config = dict(
    num_attention_heads=9,
    num_key_value_heads=9,
    vocab_size=8192,
    norm='layernorm',
    qk_norm=False,
    init='uniform',
    init_std_down=0.00261,
    schedule='wsd',
    decay_fraction=0.729,
    final_lr_fraction=0.02,
    max_seq_len=512,
    dataset='wikipedia_en',
)
Each number is 128 + 24 x the weight over its row's rms, rounded and kept within 0 to 255. Layers, rows and columns count from 0. Numbers have three digits each. The size before them is the row's rms in percent of the matrix's.

# down: layer 13 MLP down (transposed), 2304x576, rms 0.125, rows 506-595, columns 504-575
# up: layer 13 MLP up, 2304x576, rms 0.111, rows 507-596, columns 504-575
down506 098:132108116106114110132132153109142122128131117108124163132115141132118133124164157151104105055146135148176067103094098110102135124128105100116130115127139138128112115118126154100154126115133120151097067150114090100150
up507 107:128186110118121166152168110134164147151137121154116085154132139120102142097134107105121110108109128125125101142129108160136097110126098129162104170141107070136120076159104116149124150097078150132139137151110121127130
down507 103:131110119150170113151160150101118116131143142125099119149145128163125132148156130117154159136130105115118149114122127149101137159144102159126121103156077137134154135176134109181136117132103103129132126081177155086114
up508 099:091140118160142146112121145131137151174148057136118105149154170128107136117161153142072138101075174108104133165160118142143099154091165125122123110117112104068142130132104109130113140139145143098114120107144127116128
down508 104:127141119144159087119149159122162131149105076101144137153136127119101139168132138106125100135090116113095122144136119135090124116117109162126100116115164126117099110084146099127117118103152182132118116103148149111129
up509 100:159121128124166142173130137136129124126118143135149150151135147141151100108125147090093139157106103135152151135118099105103134130125135154090151137128154145130107130073082107133161137113120125118159114139123165149128
down509 101:148143117086137143142118106066126102134124117155176121147104170099122105127135158118103103137106115119122176147116133127108158138106152138139155126164095156126136129145110138169109117127111138139175088131112139156116
up510 098:109074096117156125118134134136105133124132148124141125117135133115132134129143139122149116161100102104094129144168130162154164135151118121133065150096146143138158140133104096089142140127157155151155108123140114097149
down510 105:160152128112108117131113086150141117120138100116116125159135109132105118115116171132092101120134159154103131203151128139104114121108168166108095133146133143113094147126147119149106114098144104161092132138137085151098
up511 096:116128132110138116122120159095149152117142094108140140173081106145161087119129173110141129154181117105116142179104088120113128126146144176114158128123112140139180142097065075112157142145126151082086105169140120132097
down511 106:165187130120142117146122156095143120140185133156072118145116104098116166103150110125137124149070108078126118159126124140143097107134126164116139142132146120167143135159144125127128092179189125117136094146142121110116
up512 099:123125143114119093129154131110120129111115112142148147114146123142144122147177098137148120117120135124158164157076112160140150161140110147140132113142129148139154124123124086126109143150096126104140112100142127110149
down512 102:145139129127163121130153172132140146141162178106122132152132118150099158106154109115123066131151110139099149100120147154121134123110149082122149111103128061132139109101137181104094154129111120115141087096118153137114
up513 101:140145141118130084094147112168084136128150156157138146121099086130083144153119165127129119135100133099146123132136154126100126150122137099154140130135085164134100124121119183152125123126113142118135131184137141153138
down513 100:096130159137126146139142135135131105080173108135163094082122158152134097181115137138147143138140127148134163121092155120123108127079149168142113086108103089103150125115136116091162142068137142158155106131073123098103
up514 098:137127137123135112117167087123125122142087158142163154137132106093150117146135154135125143125117144078087149157132157112100134121153128080144128119157133129139117129120172126121161125134140157110105210144140116182090
down514 103:097114103132162139145139131146166116124109121129145133151161129093129153140139122137158122095122173119132131118110157122124104151094123165083132128080146055123114174112093131165149134115144168125139095142115114126125
up515 106:128097104112150130140140137110116154118133150110129139101089126128149159122122167070137119089120148153152160069115145156150156090133110148151129147101086124090126088116116115123127152133156132084132102108110129163153
down515 106:142138080096125089131125112160140124136118126127138093133151097147117133137101093111172121141147104127143135107088145154129134150143107154167094104094099111088108118143131139120130123133179114133113117120123131104076
up516 104:158122104105138114137133157163174112135148087136135138179109136126149116164139139071122142111132115160100163101118164103157099181119121137143109135115099129120126129103118095127112114060122136103119119108167160150142
down516 102:107117120133114165122131124109110116111201162149140152105125148143148118122094094138114137122118098130124118139112095113140132166118145159107129127151117153133116125135145127146140133122067144135094102140116090163150
up517 092:168114103095075161079154093150117096142149127135115120135131090147153106118127133123096093138140154112167162136085119122123155104091104109141179086158112113090126146095129124126126150175160137115167139125155110124137
down517 099:116157126125150194114123091126122177084127128115133169148161148135132114129126122157125122132174171077139130087109097105081154113128108156126130093120115152129152100126184136133098119119146146089117134149097080093122
up518 092:114080123169131108135122123124166135126096116124125141124109140139144112155124176087123105150107120111192111140166092127126123103081140107123095141123080141128170132160138139119115165096125120103123132094143137160122
down518 090:135127141144080099191154139084092104147153125163110132126125132120137154145082101135174115166111104130147098107075124143119132105105144084132117122116102153121131166133177122114106132090121135155101098100120123117127
up519 106:102149110138113121130120150131119129124171151150106130154089109181117151103170146120131127149149090099135116185140146147068112144102130123108136120179136149132093139085086081115108112069172116107153129125183124106127
down519 097:131176129120163155109110098113137175080075098138111142136163123128124131120092119141164112120124134150168099111142156170118146107115154135179165116117143133109123154131114133115078170114153150141111103153140137159072
up520 101:162141096153132126181119111120145082163105101141142124104094117117132109155127083156125088141123117118118134103141141147125110136139130132162113151143129140123189151154127139106154109102129122110084128140118175162140
down520 102:158118113153159099127188133118154093055071147119168115108102162166096143146101103121122141130131122141103137116131138066115148127137158134113131102166149134144133150125095085126125126122073148121101145106121189076111
up521 108:093109103145145202095104114153120106131108094084128098109091128162065104085103122146144118104132181131140106141134098114093109140130140107114115140146137147085125136080145145117156136155147123156121105134139097124123
down521 102:104119187113129157107146120091146090122148114150125111141104149129116121123127102136129105137134135126137120147127108125148099115122150147128082125158126117112125104084173086169126105129135139155148120094121151147130
up522 101:176151128122121113157105162111206169125120131137107135111134138208143137154133158107163130138129119125132134138128134117115171141121135099133141093132149090131125103141156134144149137126105140121170147165125168126135
down522 110:163144158148135115164068156135149156134113123147141114135138146177127104110107120106104096130141124145113157166139175138160137156081116128091137148156147141114129076120143147117110129137188101108129096102119127134115
up523 107:146119103115111120162108118104139083107130135149105119145145147177120132130146137078149148120157133082129119121147151164138107154120116125141100145130150125146142112090153122144119125205109188117119124139155106118112
down523 109:135120135103140109081147147122154147142100097129123136159121110153126115148090132106151083198118064123139167100139135113116132133109147128129132127086141127138136119100159172136146100168151169090125132090130176097116
up524 099:130109171143117128136151140141125091123084127110116113108105111184135123139114113144121123136096115156130125105157108146137134180111115102125133098156093121114099161134140112148119121134146161102135078108135129137145
down524 095:133153117113133136130088141147097178152140099149162068128104136156133088129183099085120099109124075172179134123144149154142101115151132162111071117184147134147112117153108150108114155161131110123103127181150128114120
up525 105:162126129130113131125131103131119118098134132099114137151185131094160095149124167116099151126123133077095126106084108122126142107078115145138117095116145111127133148132145105085169141103180116116116157150110163143101
down525 109:138136133113151134153137148158127115134131143127148122124156130134144128094122088130125121161111075151168118106112133140106091139115118134129165142081146085175119113121089103161162137106160156125144140113147081101182
up526 101:123096121129121176129131170148110141118103091108158137155132148123114148083161111105149128125154117145129138114179168145106089161164129137127133087123137129126113126183148143123155104150127090119138117135121073159142
down526 086:143178087107166143139088138132129141134129102106140102113141159113147102162154103157091135141111111107139139141187135113118068112161144116135091136121155107139126085147131111150130144076144138122133160092116105124147
up527 103:151129126109111077167129109133131124163114114094106118148152157171137116090129119154116125100068115124131155099133151080123143145121111160139163135124102076184085151118127091141081095134135120139138108146141132097138
down527 106:132116133128106129127126139125144129116103102093150107095124108130080086141119135093112136091126155138127108129116055114164102162126077091184147160155119143103107129150127119098127131138146148106140145112145144114150
up528 101:154140105137060127074136119120161162100165129131089091110083147095144142123121155149123093106090156122102144119104116130150125074136172104121131108123131149171137152163135160121128106080125122129143137111135131100133
down528 100:125178119133153115106143106104163127157130139142110174135150134111126105062156075101171112134135105140164108142085103167146102139176102144120094077132107118076111106136166130128117134120110147151123125110116110142171
up529 093:120168136140117133098110099123133104118109172125108097097139103088128169097132115129145136129112089127100166109096135154107110066096100116133106125120088126131122104120115110099154110146139157105115078126161116094117
down529 101:139134131136090071128104151125117121119139152164125070121122143098119099093114132134118158110194169094095152127086138136143145132141160095136151132109131118145114125123107154125123110104172130108123124130139124101133
up530 095:163137151125129127182143126127106135146136152120124147145166082142096157119172156147148183178111112105146115146107173142080113096165121152132130100148113137144141127115158131128138107094114094135111168154104088088129
down530 105:120146135125146059136122126160123142130153153143105116131117139146131097136131112120120075146141114125141090129105094071118098158123127129077138134095107109117119109157127146147154098156131126113118095140123166166149
up531 100:143157119112130099131141122128118125079126152133148173120132139143135117116111096105126106148109150143173115105159141106102099120127113175143117137119086146116106093172149087152120138144063073136056147136087142133112
down531 108:130169108121156110168168125157107125118139125199109123126179153109151117118088153175128185122089116104165165122124132110134094151094133140132113112139144118127123112124123133159177124158099118167146114114146112148142
up532 115:128168148125145144129103133111171133099149112140083135152155098070137182092144124179171132111132146133166109115123119135146102119107103126104183070119139108132172148153151150087119156190180124112126115157123135110132
down532 113:101117125105131116131113126101159158169113126081141120153113142106121108152163142086109159143121134140134178128129116105150130114155136137113133171105112107122109108119131141172155113125165114114135130163151125128153
up533 101:144106123096172126131123133133140146141088087122128090131123113130073149162106115126152144182110130134170157133121134115107098110112146123116104121137116094077101092151119117132116121152170168069130087092123106112159
down533 105:109068113131103127100107164119144092110109140126140114169120125092122112141149159147149109114177066100152130153120108118087121142072155182101138108115137080139072103098104116104153118117120133123142126170109129136113
up534 093:090129092110143131122140139143139067128079096097166143115103173153161134127138132117097130161134114103113123153137156146137133105142131157099138142163136131121122152169115122105155083124109111095126130141154097167096
down534 109:124148137057138117133131138162118125077085099105116104095106127128100105128141106144127138115124123122145151169148083125147133126110121124140115132116089133130111136109155100114088125180141106118126119140127100133132
up535 097:098102103112130084126131162167168152145126116145120123113098080137138180090126126140124167126094134138166097154121155131119135118110110125118133157155168120134129140148086141136141139113140131113074096140117147111085
down535 101:124135185118146072135142135170168138144082149159099119146134128141125180100139112165151096129119150151173094172125089110183142136119099109143113161119124143151134148164098185127127154140119124107144150175134133166133
up536 102:138129144126149158152125129121088130102120129120086120132090104144064116100139103134167170168167135100094165113174145136105104142130108161148133130136132142146122116120106157137107130136122143128114129110101114111117
down536 087:134109192103154114128161124169145151129144083131106148133138129160130113112114129145120115129143149136114131186178129115105119147134146159171151105124123144122098107100137136131118139099147126116101118126145104136144
up537 099:121130093083113134108136129106112105082149175131093153113096102113160110151140144146097150099102134110098165146142133121146118106094117099153124134144171104123130167143166102128161151102159118143113101153170096125045
down537 097:062128134148137135129162119146127132172148093144150126132124151098133155134100052136103115079157085151123085161118122103131136099095084143112112112113132100138128150132112132181100118111126124076104169168128108138125
up538 102:152124145182149148102146107123134090116121104123061156152100094122119144123126152141098130108145144172125159117149125134157116146089137094114134124119120114128070119116181132169112134183139167145163082151136067178150
down538 095:114134159159156097145117134119127141100108146124130136075163112123173111156115057152136143145113109152112095115111137140153091105133089106149125106160161129118179144134103087118094110082102152130127128140121151113104
up539 106:137122129113120083122113149117148184155116107106120107098084112123142130097103116138121152129113129106091146126121108101158137143115150116116121125104134087109146114108154093110135154142111130152132150138142146124147
down539 101:146148112120086174138128089159116144122125137162131133132093141172153114142093132152163113096084132105099135155129121130134123156117145135167134121111157138148126148127169146094123136089125153138152153133142152083169
up540 103:124141101164108144165111134127110112116115103151152138111114123162142120118159086138149142112148103167110144155085073130104157142087150122109153074169140119112082128111110090174107139126108092111115101159129139115123
down540 112:142193112138113166102167154117124169155151127140149101134164127141106127115094115156156134132155110195176137175104122142139129161087169144095084145090140165104086137148157083111136093100111154134103114100123135134131
up541 098:086147129137128149126140134141182110129122120119124108117173148157097111129158141121091126111064122146141098102097146116158140179110122136168140115127149124126136152103090142140095090147129114106181147110150132133094
down541 096:126156133089105132154138179127146130117130090151114135137122132110133117098124143150111159112158170135177133100109159147128128148126112143079134115141162118154080133142105156129113134136130122152129121157141167138129
up542 097:110168153136148147083107118121117143119132135115119118115117090129147180110164090156123120178146141139118058166162098096132151120154141125131138135140096117123134142122153120131095170133173129119164157148128109160126
down542 098:107142116122132113103100133130166128140075157120138138166105126153156106157100114131095137126143135108147118111129140084122155092109126165120139150130174172106144171120130139124153087102079114117110104139120130160108
up543 097:126114121179126124149108130062098123061125154162111088099163146111144116124085105137110118142120146146151124078113125125113102142143099099116149130131106128150117098135093170114128117123137139132134089105161111123140
down543 101:105101095112121119133155161137134150148141140137199118163145153104143116129098109102126119127134112124144114117162123096142105144150142131136134144125113118146107171150090125138138121115142137128159090127153111142104
up544 104:146112126144162190120107160125097150140135113155116104127141112108122143150149125149159153160110139116110128154124084117101091131159110102145100109085123161096152150134139092101153112129108130132132141122156108162118
down544 093:128161152131131123131104158121116101096137124130140133110146132169121139129108134124099138161120134137177107151117169136070119161155103130129113151129154151135122128129208105094105098088123116139136131134112132096167
up545 106:150129135090134118133142113137165128097140112115152108129165133111126135116082126154101106114137169105148102152111144133164144102128115110159114182142153126102117158123136125133150119137133106114111133137116079105125
down545 102:085148126120093127154115120118093134124085110117147114118149088132083136115125128170105146114143134098136106169147107116132109114104181143155162118120130150161134088179123080146169142164100151112147089126186148140141
up546 107:123140072117116185111161141112123143119157134151157206161155167164138091191132144091084125155127154147079173108141116159122083131116139132148134080143137154124160144106141105149110150113145135139166123132086162147145
down546 105:106093143116090135173111109179155124149133133112083120115149059128143134105168088163155126123158130145135137129129152102147152121117119115122141094112129100169128139142064154138112101120112155138137104108141131118123
up547 095:123111103135147120119108125163108143159164116133119094146120114139120154123129147141124123160134131102137109112174140055158119116103144121128083115149151122149123175137127074097148173149151125168130099147113179174147
down547 100:138152190104135109158081106125140131112112139156117123155107125152164139117204087151120135146111111100147073135103112093118119137126142152136089131114121123116124124091150103131137124123146081101119083131161174189138
up548 098:083121111153145135084115113132181134140134115128133114146122081160132160137172097109135112165129131155099134137108163158123118160106149098145112085107125159131205131133179114160149148102195131178146098150105140157173
down548 100:174129131133108141103168164107147148118177158130145107139059128126084118135166106099079124134067108160119152163157163158111129108089099128149125094137142107122122097162125118111098156125128099145136131128136174102115
up549 098:119103171099117143129120116130125138134102124134100127107139143173103124116152145098110164139105133156158116127111142135104128123142099158113104126136110145124144163135107126158142101138100113176126106136137135138136
down549 102:137114134133168058155114145127107093136092169182140132092155141140129109126158138148116159103078140176146106118138108159147155147101117170128110147141136160143102129130158102147130124114117113154132121113180142143130
up550 098:120114169135113116128120118124112133205092151133145150100144114124161118118140103082155148108130097091151116111154121150125135130098120093107128126139196139124104178142100129130139133113108147131175149120125128128104
down550 096:101148150171132084127158180169147172174152120125151112147107123102146100095125123069128147129108145113101143131132120185118140151112145128145090099136099111076141126176123111141142145174131113092139154108154063115123
up551 100:151126122105103165140132113115131127137160101123134107108145087151147124155076167127180128178153196118115144126142119156101078136162120146109140159105133083102096158137133099121171123121121156122103090106088116137125
down551 103:079155123104081154120135109171129121109143139104126178112153151130153122131133111122137143104141145123148145116104088132110088150132104077156127120131123173131126125139168121125122148131119058154126157163106125119123
up552 099:127164121152116112129095108162109131138143135115104171194110147125145143118152130113177142134114132130135116122112084095109092167091115161156120116158142121100146120087157129119118148125114101127097108108089124114090
down552 096:125130095099150141147111105150122122151072159162122088139134132052095156142170120184108100117124109131153128160158075127098116070117125144104124125168141135128134129135139125134121153134117172127095137118113140135116
up553 096:120133131156123153101134118126122161106148102101108101109130112070106087126150161144156132130184130152108179111109103163151120133134103131129140123119117106120132135128156159122097179094128114104168128127115128147120
down553 094:135159137082138082135143131120128128142119128109098121093116127160158115148135163146132126153123120146102073098138136121119132113084132108089135134125081166157093084114105159135128111147129115133126141100154132128087
up554 095:118115099158145109097152110142138053135141112127144113078112104170123131104121120100134154127105128091148142142162119145124136119128134126136103122092162107144123162117114124153121143166092131135142152111113064085112
down554 094:095129156154112116135134169123124119137121145176122131163106120141119159134128126102105127136112147093125094171142115155152105114098126093169099141116113058116129122128127111146155178110115164140107151100103125131118
up555 093:139138101096141159132162123156083145126122137128109122088117153132112121158151098136119152174105125137163171131110144154128107132137115155105123132090133074104128129151138147121128119130137181060151108128143121104101
down555 106:139123095128145145123136131133106101122161090171129118148165172062147131124144096131151125126134153116150125112102116162159111103112118103127137103114155124099139116098114137117125094115183107071099183131128129151138
up556 100:112098126151153132109175145158116150167148149154117129167127160152160169140152134122091151119124166135130148118109101139091152173147162118121091151132127106137169104127140145126133121103130135117152126144120192156111
down556 094:137156123182151128162141094119118130112144141076123107152142117127139119156135098118125100172106125109140133158142122148137134109116153134122122131116077122159164140135121109116094190103152112127132140136146140165157
up557 095:132106157133141148138137108123106177166129114152118085109095143148129124108101158113108105141105157102119087155098123099129113094149140121157153157167165147115139127128140145105134112155143130177094122165148152095100
down557 099:169164136131068101173135151158097110143104072155113129079142125128097130120144153146119153128101123100102100134174096100125120146091117160108096110116136138149104071108116087102067101157123183130104152120140084133071
up558 096:140138099128139168154138150093134124131131137114138076138131138108060129142130133159111134152155106100123135103130128141090156175129098106122129079132105175114126145128113128177108124132121141134093114121153107127123
down558 106:125157141127115152058174129153167146133094139150127105121109105135128125124116101108137133149134123138130161144133141143099112153105130137103127110155138098109113107132108123099116081109147107159138147079089085171132
up559 106:131110117124135106147126092134152099154147102138162154113148141131140124087110156145129094115165115192107144148128116130076137084128158172102082181165105149111170125091137113101131143089120093133109175111159173113110
down559 103:107102151147126181106142107097138116091160156108112134138124151133136114150120117124108148079098131135142125140123150152122102119126138125153108137109102095135122116135105109118126104119087145116101146172136167111142
up560 098:180118174164069131196161137157114108113128143099076125156127104128170112107108160081152130127145127123122078132073148141156161098135114111131112132114107166122129152097126143121101172121127114076120155146147141111128
down560 096:077130122143088106135118147063161141137154121110154085157113128109166153153125095115111130121125138132086123143126116136141106105154089112153133097101152112119105100159131167164144135151139125128108130131138122117113
up561 102:088124120089150101122187140164109112136127127144115120153101122141105132159140154129108124119095114132144173157145113184126150132149121116125173092116121131142124136134091124145145088155098090130153123137110098131108
down561 098:125170182110122100103160100162101147126132108158140102142102156136158094106125121157167125105104154119117121155166146084139136129054119142115140137110146138136138127122111137141126148157155097131111145120137122103164
up562 094:162070155100157128141138098134143162112110151132093129085102133123121129150136141130117172144138104116090133175161087119151148136117152162135131129091132143069124129140083150155126140119150141115109143172121151153138
down562 109:107133137102103137117112110085161139143134130146128136152111169109133116120149147123117143124107166164148108149121077157146132070121147100130132121180129128095103128108105081110127107137157163166123133119110130166143
up563 102:113113147134126136087157114154130111137125110123135145136136122180110129177144096097136107132145147098098095122161133120166141120114146138120170126148136124136117139111122149140117128109085088122107161124097146128098
down563 095:072159150146128135182117130142142162150082115166145157124136168125142121134156119120149131136105129118140174123159130122153126116107163127157127138128158148116095107172108173176148108150118116127124119093149117150146
up564 096:136136157134140129087116169143134142174115146090130139145123076147140136120150175119163123102171135102082138117094120127139100148127134128122154141109063121123135140135129160137168140102121123153117124155158096119119
down564 102:106132149168124117148129120104101100104123147130149090099104144112112130133148079127126123123139134155132130094122089113079106149098120162142136101137112130111141094098159115101125134147135148132124118133106112117178
up565 100:141124140116085116148121120135111143103118148125107105129117138106161179123126139090138152105095134145110145135091117116118130083141168105115134150133135137137127116111112145119095108122128123152107133100079087133114
down565 095:088127131174132123153102171109162143104142143178136111110124145089157132140113133112123136119120148125121125120100083142125168159134148134134128172167119125117130108151110110149130112116153138142160150105125123139126
up566 103:134105130097107110071148147117092138119134161110125095125148114128122148091139131105104158123124175106129144125106142179160138146110068137117174128152115094162122124140123164129129126101105171123147152087102112075138
down566 102:161178083118160110129110128148126141175098112145149121152096151150104113136095129118101146116123104121094140104108163091122122130128128115080136136132154154123129143084123153127126098131070105153124139102073099082102
up567 093:093143128174182122144139131171113097109133136145116091173144119165132108159126127115113151123118131164097145117123102155142121087113143150129154159100123147110151137135109083095117161125126156167059140143110141144138
down567 097:138155123127149094129155109150122135148106088169106132151131105137127116135125109109126151165124121076090160192182095132154165101105125090168093123118134100147134144116128135176082114106140148151148110147152102165122
up568 093:168169133095138117112101141123158119130126188123153111084100116104121169156092138136152118122102107090118078145155151094171136058108186105151131098138130113128123124149091104127123112131136118146141094167125104107142
down568 101:143122117131116123113116162143127149127146124179131153127192100106123121191099130121112132154148114126125150132115103131129129156106139123179095156116140115134112125135175117147153134135137125127120132112126126193126
up569 103:105146114182090088137138125121102112077149129095146140103148117116115143141111146089118130132092115109105126158123173138082128093130104138154138113129134104124122160162126159122122119118172119119116121116093136093149
down569 098:091163125162167098155140138125146127119170122180131125129099117160119096163092072092158177143108135125152109122130145125143079112107130144118111105090128111088103141093096120118114118119194149099149120158110147127140
up570 096:149130112123106131109147129132155170112171119135119182118139084099103139115115111147137156141119163140205150124119109166096128113158112140096084104106115130137162130137135127126183113162153109134142146153124166131107
down570 106:099120122119126093146111145140127116136189126139162178153098133095132110157148135111121116095165113110120182136109121142163147121142088113128104111098159156150154098118207097145140093163114146139131175176081142155124
up571 104:127101145132154159119144196115105149114108151130105103100106085151135124080115129166161142107109126148129124163124108133129090153093163092152109150101177124126153131130093121131116111086157118138150106102082112116155
down571 108:096096128129109099091111125100123175115123104151114129141119082164125136118113131117114131117171065142160119056147119139090152156124103130148109133148123121149127139105113110123121141133122124134127141126128112157137
up572 106:107158120155126139145130073166134154129123150139133121093116113093167104140116138161096128160109110120148105156120167074088117152085127123108138091153122105146149161124135123125115160113077176134126161101153145124147
down572 091:131149128096136118118156130148105144110139143113141113135100156125112109149131094134101090111122126114145094133164121153151126133107122128092113126114136141139130132106162106122131155164151129141114140153137147131130
up573 098:105130113097102128136139142126132190140115111104139150122128081140132107129120134110187137091165118148138124167098126094116130157147089114171139134142130110111068091149141147151084091169124123151143150122214128107151
down573 102:180149109140135110149127101164123137116128145133128119161128120154131099131131180157137118113114087116171122139106106091112131091093157126109127160107147112124140137117122095127168134111142112097146171157125105118137
up574 102:128105146128118139133125150117153122131126138090098137119131110101111140100087114148204144114140129126151127124125148095134100083135151140144106095119171133133123129139121130137105076149116126146114117107152086125113
down574 103:117135109165162111141120131131150125104186124153127149133124170129121103132131112175114121122098129119106122181096139093115122123092104137086108121108068138112097117148168111158116109130141114140137155124097141112122
up575 101:118132127124140150185138153121117102121069156117133152103146167109132141144128135163146151147077134096166123114100143120123121134125134152137082088140091100094142140104121125159126113121110105174142160159136170169169
down575 098:121157040108133158146116128114132146122134088153149140145124115103139111123151088178111101132100128095139134130152102102106154117129165161182111138145136129112113146143036140111109151100118119158112102121146093113133
up576 099:121109107147155115121146125152108141143139164112094137164138146116141142123131133169160172142107091115148117144113139142166135168119166100168135108143121118142133146103169127143125132130107148124113106129141137205089
down576 092:086158153143142136143118129097155096108116164136164091131118099147142126155114181106149064139133119117116128153120114108114121109132143178144136111129136150123083137150139151106122122113153132122092142094115146122137
up577 104:155131095124148089107164131149094135119175135128121115144117141147132141115149127119100150092144154114108110101138183105128151104101148146144090128124177167121115117115140100105108167133097079097089082126132116191129
down577 103:114156124146121117144102103129084149160152113117130161122106137129125142110112124170136111133141165098137150177133156113126139132184087147145156086101162130114146153137127087071119148145124116142122110110149140088116
up578 106:081169150149123115126125152072133107149127117074119102106143204110119146113119159132164120150160123106129135137097135140160085141098123109135137152123122095172091136153147157126123113132114145135120074141153105142119
down578 109:093098105135162162099151114132111104143172120140134131130129107118153148166164138185127161120148093116145079145115123116151080162153117127131124112126134095089158133124125122145101157140139124123167126097153095100141
up579 094:126132117088118163107150124115132133145137109123121151147139137168155134125161100108153176137113129135144085179118160141123177110164091119188141133119115118136120134117170131140139174130114121104137128105085106101114
down579 098:131114093118114145136091094140136155146144141125163100171131110121079169143125101155087129148100106125154154090135149102137142128095140131097143134125125128155141128119145122182127115129079120153110129188118137138095
up580 106:161142134098128153088129095105119094144130112140120129151154103128156169127156115159147117138157100114113067106115119145106092146165160126162158159151114128126152096150102098101115147093096138139095124128096101109113
down580 103:113125125160152143132154109123145126151128118104116155166124137146118112160137089106138127121087095101099109118103145112183137106157116115135148139136139129101105168087122152128108085129132112152144093129127098126093
up581 104:118145143157121165117141068113123099116123079087142136110090169150114136130107125128145139143110143160130132166146196091109162103130141110127117180122128181146110078115148122106111139141131125134114105110085120196141
down581 103:103117118148114169111173129157137091195103120164099134140139120101120122136146114126104127150168167162105106141102106116134132155157145091121113146067139132142102119104135108135151123132084134082124083144133121105106
up582 086:146115115137120118131114145162136118094139151148100133101125122146133113124170157131148139136123124117140134131106130147105163157119084142115117115107155148110136132133128123100118128107101114178094162115187120135161
down582 091:148172143102138118125101102149122153099156132137080148160154144163127107108124133126128160121140102101111124151129109135070140138176126121100155117138112121117102107107100111122166166095117096119123171087128097110078
up583 106:142136131159066151116094131154145079176087101143121103149138120137114165117107119159115158132121144147150149172155098124096101101154142126139169049128156130148115106103147149075085132108075135165095129097057107136148
down583 100:120132155094133169156098168137163137145141134146117149146077135052149124102147152136132114121139154141135117065119149114099119127135149184118107123120122131109150117147141126126144134131172135111149121142143139156144
up584 104:153113118131094174155116126092139113136113141157090121090126132133131134114144147149142153116110154150083109147120147156126153137100112127133111125122117133133116131140103154150112140121167149103167126104154130119148
down584 102:187130104108105109119166150101112082138146125110109138066095104115142132127090183126147153138170152144113081150115156140105125103120163138144128141115142179127136167118121118139109164157110124176108108092096147119174
up585 104:090159130140117090081108137138121123128085174120104140157157142112130133143160145136163143122133116143141136143141117085103139122144160149145159069166135139150131175138142109113100157145138138115142158134127123084119
down585 097:101147135127157102128116160122120155142106152117142103192113137074165113057137108103098106142132094127136112159127130123098145115106130108151091100135137093104165172151149148129126181105118155116125096156104106115144
up586 098:097137071134171143146182126143147135139131072140120117151143138120117125129129129164156097151112139115096169098138134126145140086119120166124139126110030142106184103113154138123104144166087143106144119156112149147147
down586 102:170119183145161088179170150144128182120130129145122150154145114130090085114112121126070128127148117137119092123129124134120102089133094134109097166132199161143128114121136121107103153169112160145099090067104124116091
up587 099:107112156151129154150124166103092117118110115113125105082094139129104130139140136139114168140146139192166134106100119126103086088108094119145177088111079126085137143111136134105140136160133146128159145147123154129144
down587 102:110173131148090126144159131146081122121140103131113118133136126133131123126151104143114170143135126161121162142092144115140132133130143118138144142152107132116095083128113105139147124130158117143096131112136167140123
up588 096:100106158120113130106153158096084120128100147086110094138123141117134135136131122129141113173162128125149095136108105099140132148127114141104143142149116140121145136137099101164161101103148129092140153144091130122134
down588 102:142141115058091110139146180139082146146107163141135069093124168151093105116113072142140150128131119120146093185153091123115141091121179196088118151178066151125102067126112082107141135196131102150161119096104134147102
up589 097:149120165119116093096122145116127159105126119075119166105086103130127186166097148123162153143081105111102080140131106106116123132153108133138080105164138119100129135111085125118141180100103149128140144140138131098100
down589 105:095106129090089100148133120141138174141131103147110117131125136131109126077160134107117125160112119094102077146128120144139128124117144175137086119121110122124135155147142150132126164157170102098105131108181114135130
up590 100:183113136145120107144140163107136123156132142144162151123150162136118131145118101101091116139134165118139111121143163133094130104121135122168143116157160114174098103135161127111070055161122113156140163144113121124123
down590 097:141097131110133100142149140133103129131130150143133115140114178145135099134100165125076135122124135138130140128202152190154111153118133128129105134158115128127114067144138120125100102154124104107149142089156116154136
up591 102:136157138112154160127136189116079148128135150147129140084083101116104151139135151120085123090136087146121136190126176107167146146147122143148089104139117166049126143145096133124140149127115127136101109131066143119124
down591 111:156143154124130119145121118139130127075139094108136119172123097157110175142116158145131154125105139129126103083120086152130110114139133153171108130129099113135092103125130129159120084124152129139151143112143130110150
up592 101:070113176085162116138120135112139133144130153112178107160159136137035098165119153153137151125130152156110131116119153094134160094119112124138129126133102106112137146156137125143151122162122138148163101145106115117127
down592 109:089124136138146174141156111131117138121153138150141143133134119113125175097129136113108098151148079141156125109155107133111109091147108076106128133084131117127126156169134176145159157135143130123107071125128122134150
up593 096:132124116120125128139122156107098109123097177109084113114144130145109148153103113111140162088103147140203135123138157104098140159106126124126139147101173135162125117121110118125157133120138111116152162105121144093121
down593 102:109118147116152146134118114125085119136149087109128074136140118123126164136111146112113116107158141088122098153128113131132167124154150110158122142065099144119151089099153130123149112146140165141114140121132140144124
up594 105:117153096128150164115074161167102071126105097142106142148168135138114122131150097103161131157108148134118157086126108082125110111155117135121166150168130113099137069099134158113137149090118127123144097136122153131117
down594 093:114147151143103149140138155099117051159130139134108146123102127153147112136133111085092104192159123118124182143155148092162139135142116119114174104086106097129139112157098144116119152107115135124122097117138127114143
up595 102:091135129144167123109138163113115126127154130154153098074110163121132137147120119139159124139117116135115134138152095106154160114117124152135117095120101108107080123116117122150090100133123140132096134134134093135154
down595 099:128121154139142125124136129123108154157102128115175121160175131158119118137120085134105122116119121112143178164158154127127120172113143102149168138111146134128128105104111136161139129151109118139163151128133176110085
up596 104:109127142126123072074159103129103122097117080103145065112120141092088129150144138143148118110144100140106101099127155117144129107072142131129145139142136142126122148108105130169145102114128157141096154161095119050116